From a checkpoint of a small transformer trained on Wikipedia.
Size: width 128, MLP 256 SwiGLU.
Architecture: RMSNorm before each block, rotary positions, no biases in attention or MLP, untied embeddings.
Each number is 128 + 24 x the weight over its row's rms, rounded and kept within 0 to 255. Layers, rows and columns count from 0. Numbers have three digits each. The size before them is the row's rms in percent of the matrix's.

# layer 4 MLP up, 256x128, rms 0.109, rows 214-255, columns 0-63
089:111157102092105149138179165116136159107111115143105135129130139148089173117162110173157101126121144106096104121119142105095141101099139154125140125137140136144181126151115125120162161110160137
101:129119088108126174117162169096119119144145152142122107130115128065150163107169105097087124116121148157162119135127134112138145093133089103117118127092112149079135132122148118122130082110136105
093:110146170110081133095110140128146150129155106154091171157122085110122162142167109162155102110137133121139149162179163121119117172110136152082145123158092116127149125129137154128117117150091128
086:129134174131135082098124112133143146132150167159141140122126119143098118172090096121138174137149143110125108098119111124118113108133099120171146161146155153111097104128139133128152122123146156
117:122122075133118136153146143148095120108134126097091121115139107109106157093133159124152120145187133090176165122130105109178130143158132110164110055114120107094122130121133140142092154097153135
101:098148139127146110123148115109172150122114106120150107105119158132161151175117117073137144108119142126153147152126132112154122148111134085143121138111172181120097144124123068086168151157130146
088:128126156111122154102137141128179141110124126126145164133134192105116129180155111126120078166124114027155096123115139117127158097171130146126123129148111159179137135116097126124124124157091125
094:133137143135146104111126111128119145116147113131163119109124129104101117163125131094125137141145216106093134145180148149150099134127139106129150122139097163167140135097145163152099136133129161
095:139129160132151142111100118146111115125144141149146179111148142171102145128107126120116113107151128127120134133185142127103112067135111092133078112110119153149100133104158169087132114098114146
116:150140092134110113121102093130128154133131118109120113114135121077165160150138102141166134162133164147150122160177113134116125152118152119142152156134059105084134122118116127169146163152127143
090:129131113143116111089180149097123144135122141169119156087110127150149206160191134074095125127140127098102133129111128118144122150148127126132106118129140153095120151136132125117191169128126147
090:122146140140142118097171153127112112129145149150122121122132180115118121129120130100164168153131098110105121126136161181132116110130134154121151131120139105126121096084142119120121145058167123
099:160157111112131140140133153149159162154106097123102101144116120107146091117097106155121131113103157132136120124134154160136092111086155085135115115158142181147119138130109110108119141145125115
079:133161131085119124152161133089089150099110119191119130074116139131109157149093145155169127107098124083072133121113123131103122111105135148089123133099157100166140117124110130131166169164128129
112:095123172131135102119109113129117143125179156099135097130129153129148129133129145110107148143134139115158141037136122128095120130194108136112097095087107129131130152147176137126128123119104099
091:102171108130120162139152150115107131116152116133144134131110132090169156123140140110061135110089130130127172168133116146151132147129163164073164126100135129110155128129155115120187126112101129
097:144107146100136128106142159136149147125160146151136121111112104127131115136108112115184112086098124074069132114119170122111096178105114181126143107126140149142130109114157152136111100128093116
103:117135106110081122139147126147134126160124148097091154126111133065139104084113115130121072182167082140134115143111144123119143150126119146144117103134121140160151156136153150139085133124127121
106:125145140151144154127116155134153148117087154109126127116149104087111080126113131147144126117156158058107107140139128161113147124103167173123137117153122166141103123107164171162118152110080115
081:110106157138130175095135127123140128121116125158110087132120149134092124139145145110151125153102130077156126156148140142135149160097138132129119104119105123161135093135135152092089135187125169
105:130133139130132115142121123178130126129154121174115139117127129157115103140144157114088072128139150098117145130104105098090096138129131090117139109106108107086140132113141159101114150084121143
099:118108172140126175117122133133100114140119178102122104088107155123147109110164096101153173120116123129145130157124141113101132117147166170118138132128090166096153137125133137134125099123081109
085:115111133096122125117104145112129171134108136119144098168147178149116138093148094145165145173093123119160085114157151122122143075125139186104113137161146171118125160142106100108130130155103143
089:142157123148103127139098088142153128131101150100107145073122134132093155104073098089111077135130145097097127161117084101111150173162102102168135131139123115100142142126134138154134098146121120
107:132084148118145190136154148171164149132119095115115175110106131133127139137155137112172129111131138109116123148143158142118142144158157141103152126110157151145106121104144087140143095131130148
110:100145126137115124118134168137138102093102130113104122105126146109092157099124117118086119160114139165138105124123124128128136125105097157114116130135102126128131152158160172130184135166099101
115:132074140177064151130135110150105148133132101071154119144097114153115082163098107167114116115127176128109175131094121135141123132150108119100151114130115132147127111137108148136082166105108125
092:140147120147118159131153118133129139101109150104119111129120145074129174149122121150122127148121100091090142129149069110089100165169153151127174131127116115156153172136090138107108125158134133
091:135095105113143135124118108121150148092111130160134102093135128150133130112159133109130160162119132104129156140127098126124138108101124108110139102083090141103156130146150130124095162113102150
102:133138144131168174129110139085110134135109145110138169146143170125096113141109112097111134121116148188136101107109103144098143156138141103161115133102150131089110114134148134122147120116097176
096:123124070115144194111170126157087130102100113127157127103097087169145128113174138157112146108133177151159146158110122140164133133141119161136130142078174123096129119130143063150125156111150119
107:135116147133119144150127137133142168112140129144192153104103129186103098105129134157147136174117124130160098133112136138125103098191136110156133131112127118150100120161116117088109129145154196
110:149159122117156110126080127141133127136147149119120111081170155123157172111112088089096107116117090154147155142093159140170139122145134099132155122090131140115180116144138106143157129103168114
108:135118129107128109101133106141165129174155145133162088136113104113138128140137128113094084112115109153143162132127165133151137138118087167111115128103143140126093155155139119178142165140085119
082:133194136145094123134143102116076110160162130104098091133135163140139118138121079113116124105122128165109104150111146131138151100115127111134127146137154065127143133110141126130155112120106135
104:123122116111149120134155155137121150118140129175130141134111142123124191123159104086099139126111102114102125153124132132067116115127143183152136170093141112105150132142104133117146160125125107
106:092166114079124160135149119143122140110139139140130146107089127110173168119137095100093098089108115098129176153114131130119132137104109159095153115130107150140104146142162116167152114110153126
082:172126123123160157092082146147127138090149117124118162100149120122130126151132139140085167075124116123118148140125133125124118098118157137091125104132097099071110199129142163106172082141141107
101:148120172074137120120079128149095088129131128115086147107102174093121111096121105114103125180116138119150121119104169140102136138158123125165117108119098137163141157125192180138143146150122171
109:143157194154090143114151099129133128131155101117122147167125122126157138102185126133177121118129161052127145083132131141106136114139131149136169147145092143131159152122130137144134126123128099
081:186132109142173125120110185127087144160144136152140151115116126117122145127113084112119137131135140121117097133128144154116103108087149177126138121164149143096118119122108127128173117159128130
085:120126114115175136109124125102119118140140149146095134159142158142124130089145122105118109153132138097152148156156092139145095144104167177101129132138119145074096113125137115134179119104134123